config = dict(
    norm='layernorm',
    norm_place='pre',
    positions='learned',
    qk_norm=False,
    attn_scale=0.125,
    bias='all',
    tie_embeddings=False,
    parallel_block=False,
    init_std_qkv=0.0139,
    lr_head=0.0031,
    grad_clip=1.0,
    seq_len=1024,
)
Each number is 128 + 24 x the weight over its row's rms, rounded and kept within 0 to 255. Layers, rows and columns count from 0. The size above them is the row's rms in percent of the matrix's.

# layer 4 MLP down (transposed), 5120x1024, rms 0.0138, rows 3639-3644, columns 512-767
size [ 97  97  96 105  95 113]
[[150 147 112 133 147 117 194 130 118 108 143  92  88 115  97 135 109  75  97 139 163  97 170 139 125  89 139 131 105 107 150 120 102 111  76 184  90 134 123 134 136 100 109 144 124 127 119 121  92  96 139 112 145 146 143 136 117 183  90 123 111 159 101 163 113 119 103 102 123 155 146 145 132 129 138 149 127 113 137 104 133 159 117 153  96  95 189 108 132 122  98 113 125 132 154 128 131 142 118 147 109 141 123 141 118 114 121 124 112 152 117 201 166 177 126 149 127 115 114 124 121 108 102  90 144  71 124 178 108 126 168 112 149 154 151 167 115 120 127  98 125 142 158 142 107 111  65  81 113 135 130 143 124 140 127 178 155 205 120  96  91 131 150 118 133 161 100 105 124 137 113 112 195 120 121 154 167 126 121 112 161 124 135 146 156 143 114 135 142 139 139 116 126 137  86 118 146 113 120 133 162 169 129 117  98 148 132 145 121 162 139 123 197 124 131  90 119 180 115 138 133 100 145 123  86 142 101 124 136 158 159 124  90 132 170 167 169 105 134 136 139 121 141 147 122  91 143 103 145 129 143 122 152 139 129 101]
 [144 120 139 160 111 138 148  83  74 111 104 127 155 152 112 139 133 112 104 118 107 121 131 163 146 130 113  85 130 155  96 139 116 134  97 109 127 138 114 140 147 155 121 153 119  88 133 163 169 103 140 119 111 100 129 182 159 130 162 129 116 137  93 154 147 118 156 132 147  83 143  95 145 117 127 140 127 165 104 109 124 117 126 103 101 104 164  76 149 118 110 164 116 131 141 112 133 118  73 156 120 160 153 153 161 137 159 135  91 114 123 130 132 136 136 140 163 143 111 118 127 101  96  99  79  98 149 125 137 119 119 192 140 125 186 122 136 113 143 143 137 149 142 134 126 204  95 150 128 108 102 143 147 111  92 113 160 153 118 132 139 132 121 129 125 107  85 140 154  87 123 128 112 146 144  93 143 146 119 149 156 117 117 119 106 111 100 107 113 125 180 110 139 164  75 113 130 114  88 112 148 113 142 148 133 126 133 121 109 117  83 124 131 148 131 135 140 142 150 128 118 155 120 163 130 136 131 124 118 133 142 102 139 143  83 123  90 115 105 146 111  97 155 120 133 126 116 164  91 159 114 138 120 125 128 134]
 [124 131 122 109 107 125 150 122 118  98 137 107 143 114 157 117 102 147 108 133 116 124 156 143 155 101 162 109 172 118 117 105 122 120 157 144 135 128 136 114 133 116 170 176  85 139  73 136  89 148 181 141 159 122 110 140 115 140 102 102 112  81 104  79 158 139 172 134 114 118 104 138 151 136 175 156 153  69 129 106 136 143 106  97 129 119 116 169 119 125 137 137 151 111 141 102 161 138 117 138 149 170 113 161 118  96 130 196 112  84 136 112  89  83 143 159 143 142 147 118  97 159 116 153 123 139 147 137 111 157 173 139 100 130 132 133 100  89 128  89 102 110 135  88 172 116 110 167 145 119 162 138 163 106 115 140 121 178 162 123 117 120 132 112  88 107 139 138 170 134 114 114 119 141 113 129 117  78 159  89 179 163  77 122  78 144 144 126 133 109  95 127 137 140 134 151 149 120 102 125 151  97 140  90 112 132 146 119 131 140 100 143 132 140 124 108 150 133 140 156 107 133 121 147 134 149 154 114 113  97 124 133  88 127  93 114 126 133 100 119 130 122 105 146 152 123 101 142 124 119 118 126 154 124 104 138]
 [105 139 106 104 151 109 110 124 149 160 154  81 156 111 105 124 103 161 107 127 148 120 153  86 112 152 137 137 143 121  95 109 142  84 136  90 102 167 143 121 148  99 139 172 128 118 129 166 107 131 132  92 143 147 116 144 134 150 119 153 103 115 115 147  81 170 139 132 116 118  85 158 136 123 119 120  90 119 145 108 144 117 123 131 113 133 137  89 158 160 141 131 127 130 131  80 117 104  81 150 125  80 163 120 150 104 168 106 166 103  61 132 159 158 130 113 134  87 122 138 154 131 158  99 119 121 127 125 152 150 142 120 172 170 129  50 105 146 111 115 123 121 102 135 141 128 156 104 182 142  98 154  96 137 132  97 138 102 134 177 123 126 179 115 100 167 130 110 122 128 137 154 107 162 173 114 136 153 179 132 118 124 182 168 138 131 147 124 162 145 103 108  98 103  88 116 119 190 134 101 117 147 147 132 116 120 153  88 117  88 131 119 176 191 132  93 133 151 120 115 111 105 100  84 112 135 109 128 151 140 132 135 135 149 141 126 139 138 160 115 157 137 164 126 129 121 122 119  80 136 126 125 144  86  86 120]
 [162 119 104 132 116  80 120  83 105 108 127  88 143 107 113 167 149 154 138  90 127 131 130 120 129 166  66 111 117 141 102 156 146 123 107 156  90 120 118 129 115 111 171 126 191  85 134  69 157 132 117 186  96 143 184 151 119 127 141 151 106 132 143 120 153 149 124 121 157 105 119  72  92 128 143 127 122 163 108 131  92 110 139 172 130 110  59 147 132 159 129 156 118 166 107 119 129 188 127 141 127 100  96 126 154 173 137 164 119 143 147 105 131 123 139 133 104 159 121 125 160 146  88 128 134 113 115 121 104 120 124 142 139 105 118 154 191 153 144 144 119  78 126 103 115 134 122 132 148 118 136  77 122 111 143 122  99  92 163 132 119 128 171 141 149 101  92 156  98  91 152 164 144  90 159 159 159 172 157 125 171 154 160 130 130 158 159 148 112 149 130 129 116 130 145 104  96 155 166 101 106 117 143 140 130 108 136 146 122 116 113 114 142 138 141 151 117 118 127 128 177 134 148 115 125 113 140 112  88 155 129  70 169 151 112 169 135 137 158 134 141 122 141 109  88 135 122 127 128 136  93 145 120 117 136 111]
 [158 133  97 131 100 142 113 109 148 135 140 125 141 126 105 113 120 139 152 111  98 166 102 130 119 185 123 154 152 114 120 150 125 192 133 130 134 137 114 107 133 106 128 101 167 156 143 129 106 119 154  99 109 117 157 167 177 141 141  80 126 114 138 108 145 137 144 122 158  61 128 129 143 110  89 123 142 137 122 119  83 153 154 111 123 139 122 119 135 106 148 108 162 163 116 205 149 135 156 152 110 144 157  90 142 102 126 103  92 154 171 140 131 137 128 129 139 165 102 123 168 121 143 155 124 127 148 127 156 118  79 147 115  95 100 124 156 148 108 149  82 109 134 121 135 119 118 134 143 126 122 143 139 130 162 130  81  78 135 138 159 138 116 136 101 112 157 123 137 131 150 134 123 178 140  92 120 175 150 132 149 110 117 119 107 143 144 162 174 107 140 110 118  93 135 122 124  99 147 131 121 125  97 133 131 188 146  95 112 144 158  96 131 114 143 134 111 107 113 150 100 130 114 159 103 112 138 134 102 136 142 127 101 165 118 109  99 122 141 133 110 151 104 110 100  98 112 149 112 102 124 137 163 111 161 149]]
# layer 4 MLP up, 5120x1024, rms 0.0676, rows 3640-3645, columns 512-767
size [ 97  98 100 101 107 102]
[[113 107 132 123  80 109  85 124 143 144 137  89 102 140  99 122  93 172 129 120 131 163 100 102  80  99 160 145 106 154 101 173 147 152 163 131 103 190 102  96 102 119 105 131 183 123 167 118 128 138 127 109 136 159 106 149 145 122 136 119 149 142 107 121 118 119 114 131 130 167 128 188 140 131 134 119 128 117 104 123 136 125 131 136 151 132 140 123  93 124 120 118 155 147 143 118 152 126 103 123 131 142 119 157 133 120  72 131 111  76 145  94 154  87 138 173 131 131 108 139 174  92 163 126 112 148 104 143  80 125  91 114 159  79 164 131 108 116 101 124 144 111 174 135 125 124 152 107  77 146 124 151  94 104 123 125 128 155 123 141 126 114 123 130 127 104 147 123 137 136 111 102 121 100 102 111 123 137 169 162 114  92  86 100 138 165 169 146  88 122 113 136  85 134 143 117 123 138 158 115 127 171 117 122 143 128 154 146 149 128 163 156 149 138 104 132 119 152 100  95 151 117 145 108 151 129 132 100 152 173 128  95 124 141 162 107 135 130 114 143 135  96 185 119 125 194 101  87 127 166 110 162 184 124 107  73]
 [118 139 151 130 130 100 110 137 113 115  95 146 135 133 149 152  80 123 137 106 165 109  94 109 156 146 111 144  85 114 123 151 100 147 104 134 111 123 109 133 116 108 137  96 137  85  96  95 147  67 171 107 121 141 102  74 102 112  96 117 179 113  85  93 127 134  89 143 120  99 153 120 129 159 127 133 126 131 116  71 110 121 127 130 128  62  96 128 113 131 124 132 152 145 119  79 165 102 117 157 118 170 123 164 150 125 112 116 118 144 157 109 132 131 135 141 126  89 173 113 119 150 113  98 127 127 136 106  86 110 115  99 141  80 122 120 111 133 162 128 171  96 151  88 108 136 115 120 118 106 154 124  66  79 119 123 115 132 126 130  96 145 112 111 139 109 125 120 143 132 160 182 121 125 150 175 161 115 109 121 115 145 137  92  98 125  91 129 134 137 102 142 157 157 120 137 119 158 163 123 106 159 111 146 103 117 124 165  99 132  71 137 144 117 151 107 122 118 132 127 120 170  92 118 115 190 133 161 100  97 133 151 129 121 157  57 143 116 137 128 135 113 116 149 132 140 127 125 142 111 142 133 116 165 160 121]
 [156 122 124 112  91 172  96 112 137 142 135 139 104 111  90 127 128 136 137 118 128 130 113 109 115 153 112 174 134 121 162 113 124 150 154 128 122  89 135 162 162 146 119 102 108 110 156 124 122 141  99 140 120 124 122 129  70 128 143 125  97 129 120 117 122 127 131 128 110 154  81 136 117 108 187  91 169 122 106 167 116 135  86 122  99 150  93 122 123 140 161  88 144 116 153 128 135 102 131  99 102  42 124 108 135  87 127  73 105 120 175 148 178 115 148  94 149 130 168 150 162  94 149 130 105 123 133 179 133 132 113 119 122  91 147  83 150 138 156 151  98 126 126 125 121 110 110 106 173 150 139 150 171 136 137  79 140 101 139 130 123 127 103 132 100 172 117  78 138 141 144  96 128 164 178 122 109 135 125 120 117 136 143 144 172 118 164 131 158 156 149  93 173 142 134 132 119 129  74 137 106  87 125 133 111 130 118 125  96 141 116 102 101  63  86 146 108 126 148 138 108 119 149 162  99 150 103 132 124  79  85 125  88  95 141 156  97 193 132  78 123 149 114 155 128 131 135 111 125 141 122 144 170 111 106 160]
 [115 121 158  88 125 118 104 151 131 126 131 151 104 146 133 110 138 131 120 156  98 121 112 140 142 116 162 148 107 136 106 123 151 140 106 138 128 126  91 116  97 148  91 149  95 114 125 164 130 114 140 110 166 135 132 103 133 140 132 103 105 129 140 121 106  91 140  83  97 150 160 114  72 140 156 137 118 147 138  95 129 113 155 125 117  94 105 116 135 101 103 135  83 121 101 119  94 133 132 150 128 134  99 124 111 160 143 105 147 140 130 147 120 172 106 118 130 120 169 131 164  83 114 122 106 134 116 179  80 134 123 118 169  94 165 135 152 117 134 116 167 124 107 166  83  91 136 117 127 146 132 131 160 151 125 178 157 117 109  99 106 115  78 117 102  85 148 108 125 139 189 135 140 130 164 129  79 100 139 137 173 121 110  84 155 126  61 152 113 112 118 180 104 143 123 134 175 160 133 103 140 148 133 100  82 104 109 159 132  69 153 118  66 121 137 105 106 164  88 123 172 122 102 126 127 145 107 160 134 166 166 144 101  91 117  89 138 155 127 117 137 149 114 131 136 121 107 138 141 112 103 113 131 162 119 143]
 [115 128 112 132 114 140 136  80 118 133 109 131 151 106  86 143 142 163 154 136 143 158 150 152 129 140 152 128 141 108 136 113  73 192  99 135 167 142 157 132 137 132 176 154 162  89 117 138 148 122 118 130 141 148  98 155 142 145 133 125 139 153 105 102 152 137 149 145  83  92 153 146 139 121  82 152 168 151 145 134 147 105 118 108 123 120 122 112 106 108 134 108  92 127 169 169  97 107 122 116 105 114 152 140 131 109 163 111 109 111 151 151 136 123 150 111 126 143 146  90 154 122  81 135 103 141 144 120 127 131  83 132 164 145  98 149 117 144 136  99 102 126 134  99 142 125 103 156 146  99 106 102  80 147 166 111  82 102 132 135 123 140  98 111 139  96 154  83  70 136 134 106  99 132 150  88 164 124 159 156 123 102 108  68 140 148 134  87 205 103 159 165 139  74 145 121 115 121 139 155 118 124 118 134 126 120 144  75 127 112 140 149 143 137 107 110 105 169 149 113 134  96 106 150 104 130 161 137 125 112 114 132 136  76 130 114 154 137 141 123 121 150 130  91 105 119 106 160 115 126 147 122 165 151 124  96]
 [170 163 145 125 128 159 124 117 106 125 112 141 125 117 104 172 110 178 137  94 171 139 129 136 129 127 124 128 114 114 113 181 130 101 140 149 126 117 172 148 122 129 102 134 135 128  91 101 138 132 147 146 123 102  84 101 142 162 158  85  88 109 110 158 161 103 136 163 156 113 109 101 121 115  95 119 146  96 147 158 132 121 127 149 151 128 118 122  94 103 122 104 137 131 112 127 107  97 109 113 132 144 146 110  88 115 113 139 119 134 149 123 100 134 156 123 132 133 119 134 157  94 146 136 109 138 100 162 166 127 105 143 106 127 145 137 141 156 147 164 116  98 128 139 135 141 141 138 116 118 167 129 135 153 162 138 105 124 112 109 114 132 119 116  36 106 139 136 152 121 133 101 123 122 106 127 105 138 108 161 144 139 151 109 161 105 132 105  62 119 121  92 138 153 161 121 145 120 158 141 162 113 166 123 119 154 108 153 156 105 184 144 128 149  95  97  96 112 119 157 127 137 133 123 106  96 137 107 130 144 109 138 115 156 100 179 137  76 120 133 123  61 114 170 159 112 157  99 116 151 147 112 137 114 118 135]]